From a checkpoint of a small transformer trained on Wikipedia: vocabulary 8192.
Each number is 128 + 32 x the weight over its row's rms, rounded and kept within 0 to 255. Layers, rows and columns count from 0. The size above them is the row's rms in percent of the matrix's.

# layer 5 MLP gate, 2240x448, rms 0.0707, rows 1755-1771, columns 384-447
size [113 110 111 106 102  91  93  96 114  88 103  82 104  98  72  96  97]
[[190 109 182 119 107 145 207 165 115 110 154 109 143 157 153 157 102  91 115 183 141 189 155 168 104  55 118  95 113 107 104 159 128 145 123 116 115 144 183 135 108 179  64 153 178 162 119 100 194 151 100 159 187 122  45  82 207 141 108  87 194 136 163 121]
 [159  99 113 108 144 151 153  77 122 164 130 162 102 149 134 137  37  70 142 122 144 160 173 179 112 149  92 101 179  86 130 171 121 121 150 130 200 131 137 177 191 196  81 133 138 109 152 131 101 150 147  48 100 124 102 112 134 112 138 125 182 156  88 141]
 [117 153 145 151 141  40 134 163 134 113 133 109 125 158  94 105  96  47 139 122 129 140 151 141 130 104 138  64 118 137  97 143  95 124 119 125  63 127 121 103 108 128  80 149 122  88 152 177 143 154 154  77 151 153 153 116 123 116 124 145  90 223  93 132]
 [170 150 117 102 154  92 182  98  82 144 111 169 149 162 151 171 141 110 138  89  95 171 107 122 119 139 162  36 139 155  86 142 157 142  76 143 143 138 129 179 175 142 108 153 147 101 100 131 103 136 124 152  80 139  97 136 154 175 156 132 104 148  94  94]
 [ 93 139 101  64  89 150 127 151 164  94 121  62 120 178 158 150 121  63 142 176  79 128 117 140 144 145  90 161 117 116 132 129 145  83 105 145 103  90 162 135 137 112 163 155 145 127 166 179 110 135 108 114 179 117 130 144 146 126 114 134 120  93 107 177]
 [134 167 148 144 173 135 104 118 181 108 110 103 143 132  99 133 137 150 104 102 168 130 137 142 154 124 102  90 110 144 148 104 112 122 208  82 111 119  65 168 144 172 130 165 151 152 172 127 151 178 140 114 154 137 200 131  61 116 147 122 112  88 151  93]
 [117 124  82 116 145  83 144 115 164 198 141 123 158 120 164 117  87 159 136 114  81 148 111 137 145 206 157 123  99  99 127  95 135 134 116 180 117 135 156 153 108  92 155 135 169  96  96 172 155  77 116  94  58 147 156  81 146  97 112 150 152 194  96 129]
 [154 107 118 169 162  97 154 109 125 148 164 100 149 158 121 133 141 102 130 132 141 106 206 181 165 127 145 142 158 123 142 110 138 142 175 233 145 106 152 118 104 107 130 151 100 127 120 126  86  91 139 145 131 132  90 114  84 116 156 144 157 147 132  75]
 [131 134 154  54 114 106 128 133 122 155 115 166  96 121 139 122  92 111 108 125 158 130 103 181 160 129 122 158 112 152 132  97 183 154 153 195 103 142 125 131 146 132 125  42 156 166 124 103  75 119 134 115 167 164 138 145 101 112 129 147 119 144  87  70]
 [118 112 110 122 132 134 131 121 107 145 108  93 135 143 161  64  91  73 174 108 109 133 128 165 118 183 162 147 118 110  94  99 113 148 147  89 147 131 148 133 154 153  99 117 156  98 144 133 125 141 140  81 163 109 140 158 142 142 151 133  98  88 123 173]
 [131 167 151 132 113 125 143 164 119  61 176 120 140 106 124 144 105 131 171  63 112 123  95 133  81 130 123 124 127 202 136 155  96  96 177 165 132 139 157 129 145 149 182 116 127 131 146 102 141  75 112  54 115  77  90 126  92  85 122 119 162 139 151 142]
 [102 149 177  96 172 150 108  60 129 141 155 180 186 106 150 112 134 124 148 173 163 107 140 127 108 119  96 144 160 121 162 137  96 157  92 146 112 103 101  99 183 110 111 112 202 198 189 108 147 119 100 117 108 109 179 108  93 142 142 190 137 159 131 163]
 [113 190 126 145 147  79  58 142 121 120 119 144  85 122 138 125 139 127  84 152 114 152 159 117 134 130 106 106 112 104  76  98 101 165 143 110 123 140  77 169  82 156 124 198 165 104  99 143  99 178 106  68 122 109 118 124 163 139  83 136  73 116 137 120]
 [136  96 176 141  98 124 164 117 167 159 173 114 127  70 186 170 117 198 131  87  77 127  90 164 104 160 109 132 152  53 204 149 124 183 171 100 135 142 146 119 190 100  99 130 135  85  73 104 105 163 166  86 145 148 128  97 149  68 137 130 112 136 105  57]
 [133 100  89 100 204 152  52 104 126 145 103 180 113  95 155 134 160 137  56 102 136 104 206 128 120 114  84 129 101 129 140 128 102 124 103 144 149 105 106 116 122 121  51 102  86 129 162 147 107 143 197 122 147 105 145 195  85  98 120  97 155  88 125 181]
 [115 148  35 130 135 137 141 149 130 148 115 121 115  63 135 124 137 123  70 140  89 121 125 124  63  94 133 134 123 124 100 114 175 106 129  98  78 110  88 168 103 168 179  78 125 137 142 168 109 175 124  91 155  72 114  81  78 200 123 166 136 121 134  75]
 [130 125 117  75 114 139 172 160  96 165 157 151 128 160 139 118 161 150 178 121 121 125 173 141 113 104 121 140 108 117 136 173 106  81 167  89 163 110 115 114  82 147 155  90  75 148 146 129 141 117 165  96 114 124 115 158 164 171 107 105 138 116 145 145]]
# layer 5 MLP up, 2240x448, rms 0.0721, rows 1755-1770, columns 384-447
size [109 114 106  95  97  94  93  96 101  90 100  83 102 104  71  98]
[[141 134 162 138 161 163 131 157 176 118 136  71 123 166 153 162  79 138 131 184  86  81 163  76 126 101 146  98 142 116 102 148 129  90 126 147 112 156 161 107 122 168 162 193  98 149 177  95 101 125 149 121 157 147 131  92 108 153 166  81 134 210  94 155]
 [133  74 193 114 117  93 163 147 151 139 149 137  99 127 129 132 120 117 116 116  85 172 150 103 121 129 122 158 165 159  91 145  68  93 138 103 185 114 129 157 149 150 101 143 172 127 116  20 132 127 180 114 147 117  88 116 114  78 134 131 154 131 163 136]
 [ 89 199 186 139 131 184 127 179 151 140 130 114 135 187  94 172 139  76  72  89  70  88 153 177 169 168  80 162 145 149 137 159 148 133 155  67 133 174  79 109 176  95 140 138 134 189 135 125 118  81 165 178 175 126 119 130 105 105 107 100  86 159 102  84]
 [ 40 150 141 176 178 171 184 129 198  76 171 120 115 153 119 110  96 160 162  97 161 128 146 126 108  88 154 153 121 104 121 108 121 104 144 149 112 105 150 108 141 112 174 167  92 150  92 162  56 145 161 114 195 129 145 153 123  92 136 169  50 155 108 163]
 [112 126  95 115 120 170 125 141 128 168 171  78 111  92  83 217 120 131 138  66 115 154  98  81  65  64 103 104 179 163 161 113  73 142  81 137  77 132 109 164 128 107 161 130 174 101 123 118 151 123 150 101 129 101 140 108 112 119 134 158 130  85 157 148]
 [205 107 118 139 178 209 113 121  61 112 118 143  79 134  82 172  79 199 104 190 196 165 124  60 114 153 157 117 144 132  98 156 135 104  68 161  65 113 152 168 134 157 152 161 119 158 134 148 182 116 134 121 183 101 113 134  90 192 171 101  61 128 133 150]
 [140 148  99 112 128 130 124 130  66  60 117  88 150 180 113 116 132 114 117 117 138  98  99 117 117  91  81  44  40 157 143 127 164  83 148  80 137 126 110 128 101 195 152 108 129 178  82  94 151 132 123 113 164 115 100 146 148 100 123 120 115  75 155 114]
 [ 82 146 139  77 224 128 150  99 122 103 125 157 145  85 126  93 150 169  80  90 127  80 140 138 151 153 164 148 105 120 154 127  69 139 127 100 160  86 122 117  90 173 121 127 100 127 134 111 136 162  95 130 151 132 141 149 134  54 148 136  83 109  79 138]
 [150 134 141 138 117 148 137 127 155  71 136 106 124 150 172 104 149  95 122 121 144  90 177 148 116 160 103  64 125 117 120 108 155  73 140  97 102  90 136  78 189 127  87 141 123 152 162  51 116 139 122  93 132 132 117 162 125  89 109 148 109 174 123 160]
 [ 81  96  80 111  57  76  71 104 170 143 108 126  94 154 128 136  46 105 132 142 132 114 104 140 133 139 107 158 125 117  93  77 156 158 167  75 229  87 115 125 103 197  96 103  86  76  99 135 139 176 201 176 125 103 157 159 124 203 135 175 112 124  87 168]
 [114 124 144 135  85  92 157  68 144 154 125  67 168 152 112 109 183 150  66  92 144 126 169 140 118 121 144 122 142 129 175 124  83 146 175 105  79 163 108  66 155 172 128 112  88  98 125 132 123 130  99 109  94 214 116 130 179  99  93 113 105 120 129 144]
 [ 71  99 109 101 119 160 137 103 129 111 141 111 166 130 108 128 197 131 166 164 158 171  98 113 129 163 140 134 208 148 162 131 130 118  83 115 140 153 197  56 169 124  95 108 150 114 161  71 103 121 118 190 123 133 146 107  95 116  61 132 106 164 142 142]
 [132  91  96 193 129 116  90 125 148 122 104 115 120 114 138 137 137 136 107  75 150 183  77  85 120 125  91 131 148 131  28 116 172 152 135 103 127 167 156 123  88 150 117 143 153  61 112 151 148 167 166  96 154 166 137  93 142 155  88 150 160 166 147 156]
 [ 92 112  90  83 106 154 210 135 100  83 128  99 114  92  79 152 114 162 147 170 130 144  78  98 119  46 139 175 106 159 145 117 131 102 114  77 193  76  81 161 163  94 105 101 131  94 133 110 156 128 111 131  69 184 105 171  81  74 161 112 102 157 130 133]
 [134  89 171 141 141 121 134  76 208 119  86  70 156  99 123 140 103 158 185 149 101 125 107 110 128 102 142 132  89 110 113 185 180 100 106 145 117 120 106 141 176 117 104 128  80 126  92 149 120 136  43 138 101 160 127 150 124 159 118 119 113 131 116 153]
 [117 117 108 130 155 145  60 138 119 142 143 109 173 150 184 140  66 101 111 144 159 129 124 203 125 139 174  78 124 145 102 117 114 178 122  90 111 105 109  85  72 152 127 137 154 125 102 150 157 137 132 163 172 151 137 143 151 129 126 129 112 155 120 101]]
# layer 5 MLP down (transposed), 2240x448, rms 0.205, rows 1755-1770, columns 384-447
size [110 111 109  95  98  96  97 100 101  97 105  89 101 105  80 102]
[[185  96 115 189 149 143 106 116 131 143 124  92 170 119 125 147 127  93 108 138  95  39 138 133 130 129 119 166 118 125 173 111  81 114 192 174 110 172 121 169 115 154 121 152 180 127 137 139 110 179 125 174 147 152 103 120  98 169  85  77 157 149 119 138]
 [ 94 133  86 196 102 117 117 113 120 112 140 151 151 146  97  81 175  62 156  93 135  70 134  96  92 104 131 106 142 120 100 124  95  87 156  96 104 157 103 172 150 106 173 173  66 140 120  56 140 173 161  91 139 143  57 123 104  97 136 125 188  61 187 163]
 [144 196 116 154 105 104 109 151 155  72 135 137 173 157  93 146 134 128 103 134 166 109 154 171 156 184 103 177 131 113  95 149 128 147 155 133 135 191 106  80 107  97 177 138 109 136  94  72 174 113 163  83 134 121 138  85 118 131 145 100 122 157  77 126]
 [124 125 129 129 165 103 167 124 142 109 102 143 114 124 100 145 202 112  82 153  68 117 170 143 138 149 140 164 127 153  92  66  95  79  97 128  83 193 110 117  66 123 115 108 144  97 144 120 122 129 130 118  94 131 107 154  54 163 105 104 183 117 159 108]
 [100 114 102 130  84 145  62 151 188  82 120 124  93 183 133 154 142  96 132 215 153  83 146 139 170 138 156 140 136 139 148 132 151 154 104 138 135 127 177  99 148 102 131 119 166 160 118 133  90 151 124  87 166 131 202 156 195  88  65 122 149  93  97 112]
 [133  90 152 100 104  77 141  69 177 137 184 119  70 141  88 137 135 147 136 145 142 181 147 160 158  81 134 156 114 154 133 132 145 130 176  91  37 173 115 113 154  97  92 109 200 139 147 123 150 111  67 131 100 131 155 142  71  80 117 107 151 156 112 122]
 [147 179 116 142 131 114 135  80 124 131 147 116 117 167  79  86 128 124 110 113 136 104  92 146 125  78  74 207 125 196  90 123 101 138 148 103 138 110 122  90 126  91 129 163 186  89 180 182 139 165 113 126 136  88 124 130 108 132 122 125 139  94 127 192]
 [154 120  80 117 140 109 190 152 141 120  92 118 125 191  95  50  75 107 113 132 131 115 120  93 167 141 111 121 107 203 150 124 104  58 135  98 140 111 167  70  98 116  96 149 128 112 170  71 157 137  82 154  73 106 190  96 100 125  91 114  98 102 147 134]
 [120 137 116 134 142 167 145 155 162 147  91  92 112 142 135 125 104 167  89 141 139 123 172 148 128 114  79  89 192  88 107  87 120 178 103 111 136  76 134 130 124 114 103 147 110 120 120  57 153 187 103 157  98 134 151 191 110 141 106  77  84 120 140 141]
 [151 130 145 133 103 123  85 105 144 174 130  71  89 101 118 187 192  92  99 112  90 129 115 153 137  74 100  46 149  90 146 198 142  85  90 196 186 132  77 115 131  74 122 116 175 110  81 169  87  61 157 177  54 138  96 174  89  73  92 126 183 163 139 174]
 [127 160 191  80 149 172 163 122  93 113 130 126  66 136  84 104 100 118  70  71 125 155 110 151 119 140 138  76 125 133 150 107 157 143  61  69 152 172 101 111 202 133 116 182  68 153 109  79 147 118 152 169 132 136  91 147 129  95 138 171 169  99  95 114]
 [182 144 106 127 112 101 128 165 120 210 148 158  87 198 124 141 139 103  73  70  84 128 128 134  94  85 157 174 129  99 130 121 114 124 158 150 133 130 164 149 180 158 122 132 125 147 119  98  72 102 121 163 103 180 153 128 116 142  70  92  92  96 142 176]
 [137 158  99 115 151 107 141 118 137 150 145 132 133 100 113  77 120 147  45 103  67 108 123 199 145 127 163 110 124 141 161 148 156 158 174  65 132 115  78  75 158 191 135 175 164 126 147 106 114 149 154 112 150  96  94 139 156 132 155 110 113 154 108 157]
 [175  87 137 182 107 133 141 112 137 138 177 186 126  89  33 123 135 122  89 135 116 136 115 137 139 156 186  81 133  92 149 112 120 171 142 144  64 186 145 139 118 138 145 140 134 115 120 143 126 160 137 120 118 158 131 139 166 154 152  84 140  89 203 123]
 [140 186  83  95 175 112 207  57 102 118  70 125 141  76 127 142 103 202 147 127 143 140 126 131 117 124 133 112 138 146 199 134 126 135  76 147 133 122 127 115 144 158 116 122 123 159  56 122 161 158 157 111 178 167 121 188 148 112 126 157 132  97 125 151]
 [ 59  79 138 133  85 138 132 102 159 155 121 143 111 148 101 134 160  84 111  87 196  59 133 144  73 126 142 115 120  80 133 143 104 117 178  82 118  97 129 113  92 113  96 114  69 116  88 105 100 149 102 178 113 147 148 142 142 108 179 137  91 125 158 186]]